Each number is 128 + 24 x the weight over its row's rms, rounded and kept within 0 to 255. Layers, rows and columns count from 0. Numbers have three digits each. The size before them is the row's rms in percent of the matrix's.

# layer 4 MLP gate, 640x128, rms 0.162, rows 385-401, columns 0-127
098:140118129125119108143135096165125088097147144119091117135167155108160164163116146122147133155098145120124125118162115117103136112164151154122124089131134167118151108099124109173155124140077114125083121133147143131149125156128118170173175128093112133151142113177138108096122139130155153121088119162129134104153151138155096119079136100134093136170092134099119170110167116108183119125129
100:127126133123123125188145069133140109134133098140143131140116174100133146102139138121160110087155173156095134158109096159136154148129122130112107154127117136128123110106128143175107104122156147112107114142118097113148114158131069118105113129097124129172130139124115105131131119156161138130082151151163076137105134133161080138119134126143094131212103133142149117117158145171134129176123
101:133143120152151113171150122177103132123160146093124123154135133127111111145123156126088160139126156137086125167121107122118117088143109117114183161170107118113075152105123137077141148115137145141102103135170131105115167130108065135127141104079125118196117116089103128117140105132126147153126119121099087138143118107144123142128180145143122145133126142136108149138174116181111135100119
106:167114139133134104135103124142145131117131125133150144131147128111158112127104143117109142141149133111137137128143122172117112155156152126147156157132109153125120189155148140143115165103163157146120135114107068098160139131159096127134135175098127112158125129162089111085106180113149143108108103205155143107124158096148144148127117133151176152135074154099149144177122157117150099123110
097:138164102136148145144151098137081153129125117144088076110130125131136131083140122097097127125140136126142116152142115148075126076130121117115176214095135136119098116184111136124179176086139151135105117150108137119177130126144147119115166120160119145129095133137127149117143130114129161150070161153147136134141149136136109131096146113157113131096091127135126126148098133139164112129141
100:134162145116178119135118195152113140135108075122121104131114135092181153139129165142145118117161106075106141151115124121097108069138142158061138123148153128123132125151142114138138141107104136123103081142119111111161117164121151142108117116146130109106111135112093147155121117159166115155097112162116120117130163177144173138117174133104153157112120140110150087120130133120157148113115
106:144175097139134134118138172105102143154163102140120125086130123115151075101139120145105119175108109160068109111144107122124151139120121198083147137087140117108138148104152124135136172117138158111146143106123117120130148127157125090113124107150100143114152160152111121121097150140152147107122120126096157167173140151140112128086137151120096084141118156152164125137146121100097162158161
104:118117112156198081152132143148124108112176120146146100100142160077146154087165119109124087136104108121145180156134126125149140110161105127153114144118156109089100171128118117120153117137177130145144135106116143144111100148136096175134111132091135181092111103142133156169092107123128160126129120137131145129129164153129158106126145146118146131135119140142141154173135179132115124139168
084:094172112177102106124129152091143141128121133138104148142139124170100078100111093157138112123091115099074104124140151179116122121107074135109111133144122094172121135139119159138131130156145116104101149102115163137141136144116113123108124148170126167121134157164105137084179105139144092138144132109144160125143113092134116148123162125065163123131118128136146121137095133081086127114132
097:143135163111134114122120092144113157138126078101162125127108147156132112133102124154145102153116128125053090150138131149104106115148125145097179139141152141120107154112122144134158136161113140114160156119112093122132119139120129112108115129102131130140171136144188171128088165138116103135118128149137135144171181148132118111106133131115094147154064117151164140085076145134084162143145
092:157145188114155115097161111102110090093130122161098109114105147148122142113151133135106109143135109102113107156126116193117140132122186184096135105119134083130110148130105102093154118154118099160144101129137128114146185127105130196108158113132139105113123112133079160111102120120116127117126157168097151149136105127146155124120126094121124112190128150111126154120124142100121119146119
104:137135101127162122130144135140112130137135175119130117120138145074138068108152153135092128160108108144133142124124118113141125132107149101126176153095138128150120159176151152113145160145126100172100105110154122093129117145113129115175156092134072139096114129124106133131141118127163115141104158170167106157175137224128127109146127137141140150115113122169132147135131111117127103096159
101:123175133123132079128151134130128125125131111120125123143155119137093113129091083116114119112118182101133111140186126139170149138116129136115127149132133165143116172141114161142145127117089149106174186136153080124139118136116099113146116079122111168114159123155095187140152124097137138148126102120123162139125130149114173127088101117131109129145134141139134113142141101092064101119185
110:120127154122119130152157136178144164162149130147133122138159120155162154132097127140093124133134163133113131113108139101144143105109145116081140131069099138118139155107118166101165090082118117074091117106131138092124096159106085106134097126098126091113105119148106143111101159077163154126072110135119128134098154138099120120083115119177125117133109167114162154118118144124132135103137
104:137138132127121105136172106151111085183148137129072131129117114110145148134152130138154115163132122134071090095118156095137130107121134129133123146113143123084144127128162165121185132079126093123121130127123135145157129140116108163132119109095158074132149138073081170131125134170132128180093133139151140117162150129152135126083127129130126153092090109133110089140105116160104137108106
107:173129122096153109107125178109141129116123133182131147099139135116167125152133128107163064137133169121130120121151124156115164097128134142117106139048179119072146183133150126105128141108119109130090144120109150144152108151148160143108143122121134140115145117082162178109144100105118141110131105150100123135144155130145137098111141135124086097110110096146165129143089126129107104136141
100:129122104122167110103121112121094132139134143157156130144112151120155118123175138133139083160127136128130107115113090080105158103139131112104139170115133114118124147130152116110122122112121160120108149122145169082097163155118114083130169138133153103133154141117129157144102161094138137191096136146144157142172168125170093125150124134137175180126096196118148137124164126114163125145148
# layer 4 MLP up, 640x128, rms 0.16, rows 385-401, columns 0-127
097:134145124110167146165114142130127127134144147158152132127144144052103134139144168098130110135149107107127140119125107139131104125116145110079135142146117135135150121173156109113155119142115113087101066171114152096153161128159122160144118118126149135123085114104105152152156143150107103079150154122086155103132136129110071122107137161131122108117134109096118110157118099169062112156146
101:127142129143186127100103124146088118103121098149165117091097110133124131137128139120124144113131180115125132133111127157184130140150123157105107132097164104096148143121127161076112112095108126117129102090148134123102151132108131134155128142128131070105122116156128102150107104096129151116096150137167079201150097108086132139120146133142104121116125099130114129054109143130145111171123
098:180150106115125096067157147137133125117111121119118097129132091127149149110176131147138114159138162099129123169127162135143156149148108115141163160129140113119155102165168125124086135140147119097145109105128124155089159141128127132147130171136146113128130134101133162115143166127090129161118149117106092126100140118149174118099172154123146081107161079171113125110102069112135123143104
109:148111121159132144129092111094156141148144115124171122090124096129108154116123093089130125128154163110128128131088129097135137172097120109142087144085143086098192132158126136142113071147143150090106116118088105167152135139136125103133131135125124118150133151129139168114137081112152094152138141085115116140154121114126112153104149104150143122066114090116132064128128163106119115121121
094:158138181126139124084107102154148135136158126055130096150135121164100129135134123171114135129162108122127129152106117132148141124139077154099131120110139151092142120134095134100105139129137160189151142095104101082165127108128117165138135081136130127136107090176129119104139117117142097138078137171135150111115131098119073146148089096115131111135131108127126149106116145167150111155110
099:142136120142139157146134166100135145077090155124114114143141135149146125132095129142125063081132102116121142129177161112080135088102144145100116122159132142143086096101100165097161160134131126103157081106143145099088136143110109095165149148140096111129127143122128100086137119125131124111145127096144163133135129147153113119115150128091133167156094102109184123142154079141120125111151
104:153153135136093142096143147148133143103151136147130107112105140106078105103072114085119095118082145141112129129151133121108146131116171180152128140111119122121133118083133165113097122136084131147145154107140153085178146132113137126093076125097094149152181141175128137146107163146123150117135090124110104134119096174120142096096102143142116136078117123123115128130117088114156114143119
105:163104126084128091150130139127123108103115132138133109147130089083104119109138119115126100130146140155121105114101126064102115135123099134121117108137150092167161158149129142073113161169139150108139093161141127179107134126096108187098092119093143097115126090135109142102170134140135131143091141106091130118148077105128133109157162123125105130145144163126117173083118135131113125150102
081:116135137115094137124145118188107098121120145108159133140194110114123175122098117110117105144116116116155110123095150135174132154151116128161130117164113123152121155127132099124130095151132116118102134128095144137106111112105126139098080141152145122093077129076112133121108109140141134107112145169119124140132117149090156098156129161136134087086142109148143149116058145058132121091100
097:106124090095156131145142159132159134107143153145101120138170108102107101139149104120140136109103149131115159131121126157149132111081113126103088110085123105119096097129111116113111090106118146130151154122140105154130095120141094097142155106142122106117078125170076109132126156075102171134110139134160067145110118156109125163127100088101121130159141103117102112184139151110140152169127
088:156138165167112140131162123162160153129116108086156139123116104120129141115140105085114109154109108160119127131120093124172125096049167118145120112098104145141104120076122141131123148126122118117108127164116120141154110121072155149143117162133077116082143148108159141129107108120130165139141124147117137145091161136127105093116156111100110129121136129172150146143082103113126067098134
105:148114121114192135174122106139152122099106122124127116166093105134107088123129141135134095198115135116138126145158120119075119106134101097170140117122121107134125142179144104102131167119145100170096124152111133109151133145215129171137133115109120101102135144162120126118171126121091098144170124161159109134115112131159114128120143114133122179110105118117142148165150139150133118114138
100:142125169132130124091137115076154098161148150068114162164137128118134102110132065136141115123118111140126110104142175098129121108128124091125127093127108147153122128102150149105131158156115109141154139145109137131128142112146130119107142122141155109154108115165120134144113079106116164099167098106154164150165162094150123150136110151085198110110154130110107108122136140130165094092165
112:141104135097130101109119152123076139127132088086137163119103128149098164137154161134144163142168151087100115201128052117122142179107125147185085122124124133161127167121097114130103121131091120143111150149130129125128163113106175133112084108151117140135119096079119136119135106155126104131148142146138123152143120100120119128135112131109113147144144116131094073114106141116124110119138
103:092142111122156132099137107122173125118123097152121128153122159127106165119138112109103160127082131185124151092128126134113130120169114122098127130126108096121152108096127149166118073112189114098125098109160178110107123144182143112140146111108131123101191101161107133134105086145153130089145158134144106134116095142126149128132135110121118132147128084091140126126132134117160126192108
107:111155121131117121127137137139121151115157131105145093125102150101108130112115105149144130128174192101134122134145108142165118125134113129148135144151152113168128096112110163119096132183130111122111132139102131111080121115106072162151101072142142154122100107097060144119139122098119181117106093163131110121180123125139176148169122130100117107093168097134146125164142109144123117129148
102:132130111097116137095129074183170100165137122134136175125117140162122159093102140089120150112122128103101166125117120143110144171189117136133141111138139160161079107071127122133138119128135126105136129121130128110114163172137147131096098172155111111157150166122138127117114106170133103089102143102125087138118159117138117147110114088151104102165099125124093130139116146162127092140134
# layer 4 MLP down (transposed), 640x128, rms 0.159, rows 385-401, columns 0-127
100:164169152141104137126184076170180117144118140146094148137200107099132152130150138098112158142126112146123138115122098127106141106145167158135126113150084105132109158121118106136159102124141110117114149141138135141183129107165122170154117156120068159160113082152121122134125152139157149109102167099142142130154132128093127151152127120157124121121103109111125086100118144114100111125127
099:156103126098124141125135200103124101161093125110140122123168139164094168167191173117135179171139095117137138132120111124125110154125147115113085134113108120102126109137118124123091119145128127104131106129152139116135158160138136153180111118161122135123151076091104085118104099114100126122110148131160101123113177140150133175136121098124129112186135140121092141132122151135110115113129
098:137077179175118130122127067110177121121090105151147123134160122107120173097101135129185154115122111121127169122097138144118117113151148110120127150097095122195107111164139126142166091149124079109110152114130167156125133106142130152141135145137131112137133109135153159109103150109129137117133151098151149156085152152144125115109114180156123130130134136131107117109110110084168145152141
106:095129144071132125126148114121152131125130087134134135147172148093105126120112112102128140104097138116155130125128128151136143115149149083121143111169104133152114087120123117151141138156148091170140162153123133157130095114167117167145135099138135073150130097078157107150148182124125126083161135161155171116136120081086121105107118138137117170137149121143173113107116094085102160126127
096:104122157118102135107141165131105101117152128163153112123103108119136122094104136142131136131124162112134157097145111102082136119131105152094092121175126149141126128129156145119137111134142163142135121147143144165134126132159142111114171119138136185128111066105109099133132131087107126193160102167136125093129174092105130138122143123131143148171148148141149172127174103165115138056131
096:099121141194142141138123088158195092118127127133112166126147114125110151145134114126119107157148191132114158109167160113130151111152085113117103087111119149162125137092150104155107078135156089163158130156114138151123141138128134097140116116143082145139153171168130081126124092132131142166128116114136166160114102106122152146135131160135107131119129133092109130154126141093132125122162
102:100176165132124183123115125157141130128144121128124144128126158139155160149139128137100110110109151139132112167116118099135101124097139113128138132125114120148127078068186121158090147137129135141120109112116097070130129167076122150147104122154144136157117149085127138138073124124152156157145132159120144108128085111099111094115145149138090124107111080124083150123105095107104124081147
103:118142136109112097134132125156163104148144100133113099131040140139135134143114127139136093164133124121144138177133133151124131133096108125099076172135140126127080134162147151122130140091160097171121150111139128102147141153070144154148102141107146118113099127163158131102120151150118127161122117135160137129160120157126135135143152085066074144141127140127107135159113124088130176145099
085:123126154113140103153127150123135124148123157096132127128078165156096150097147144164170103154090127108148125093153097136118115129177118139066120117137103101132147143141087133105113097136141136116136123128112153079131092118120119156105135152149067138156155144176121151125147120157129101139053138130136128137147106112127154132136138106108140113160150123126070132149102129116091186113118
097:097101133094126100172134138097157078167154089109121128110093132089099141144150104119149157144103144147168110146117100099118163109138115114107138113167108146140115141151116130150121084133156123129136137128132097089127108151156156125130108151108107138129162164123140097144124141115111102095135097160124122139202123143164149118110099090115091140163110099104135192164088117124117131129128
086:132172098103134173143062152118103134091124102118109174120120112117136125101151133169144089101114134121113130108110137112135118167168143107107138102173124121163097179156150152113101108125052161171139136110094074144161108100099159157111124125122140131129092183135133150157139157138138103100126128126127136110115142149152131118121114110125120138153111137123132105120096104134113137106105
102:105135117119116126107120086123137116143122143141157161195146119135145134135124130115121171119123112162119165158149082138101151124122160092162115085135161153119103126137108082104114116107118134112075142113105156140148154096157140103129113170129082116100132121159119119140132139151142160127131150088102179126147106084137148141143126141151140142097134156171129142106153127189095168169111
100:112143130095145134101112127148194150146130150148163131148206155118152116141146106133095124148162133113111131064120090105159146128139119087156117107153136113114149108135137168129151109088108174155134105130155049134118139136134125126111149115128114114132109103137109137161170132082118122158177107114147122124117150158138086132100147123154120169098146125111120116130121133107104148128105
113:161140119135146128158135150095104114111168136099131121115095118136105125094128111114114159164118130127120131093143119144140191099094152101123142158120118132125120117135138060112151114099145133107152140148124175085171145160158086155071135108112158174113146174110132112156113101132099103109114136152126131166109129102133130144132126092093114145145194118123124162158160134099135121152125
102:140105118095099121138101147128137094125098133111094101158149109126131099155104113108127130138112139106155113127134115161071157125083159081137122176125150156142164101088097143121139138150145121143129153134124153127129075114122137091171105119157119104146129178121115147108153102119171089122116115106145158128147080115110139136131130099118142104101122169113153131170165125127108104156197
106:140103123176139095119111153122143139143061127093092062114115101120104127099139108123147119096150150164163124118125114153147142120123138102157125115073140164072112088121146122123079114111134135133129119102140130110138139101106117105132114107135170138134136108160114126132117133101134140098128108112092091093169097106098164148146101123143132118161169118180181122149111125125137096113143
100:145092115116122135156145140165141132136133147139093131130162181160120100166105124146151114145138121118150119138123106128130164151164113112115092144181149156113120165119106121089152091121119152171111177158121133108134148158120142084106159109103147096111128136086102170149124125102193132158110129101116143134152120077137120137175156127138085124173106099125120134092097114108106133127116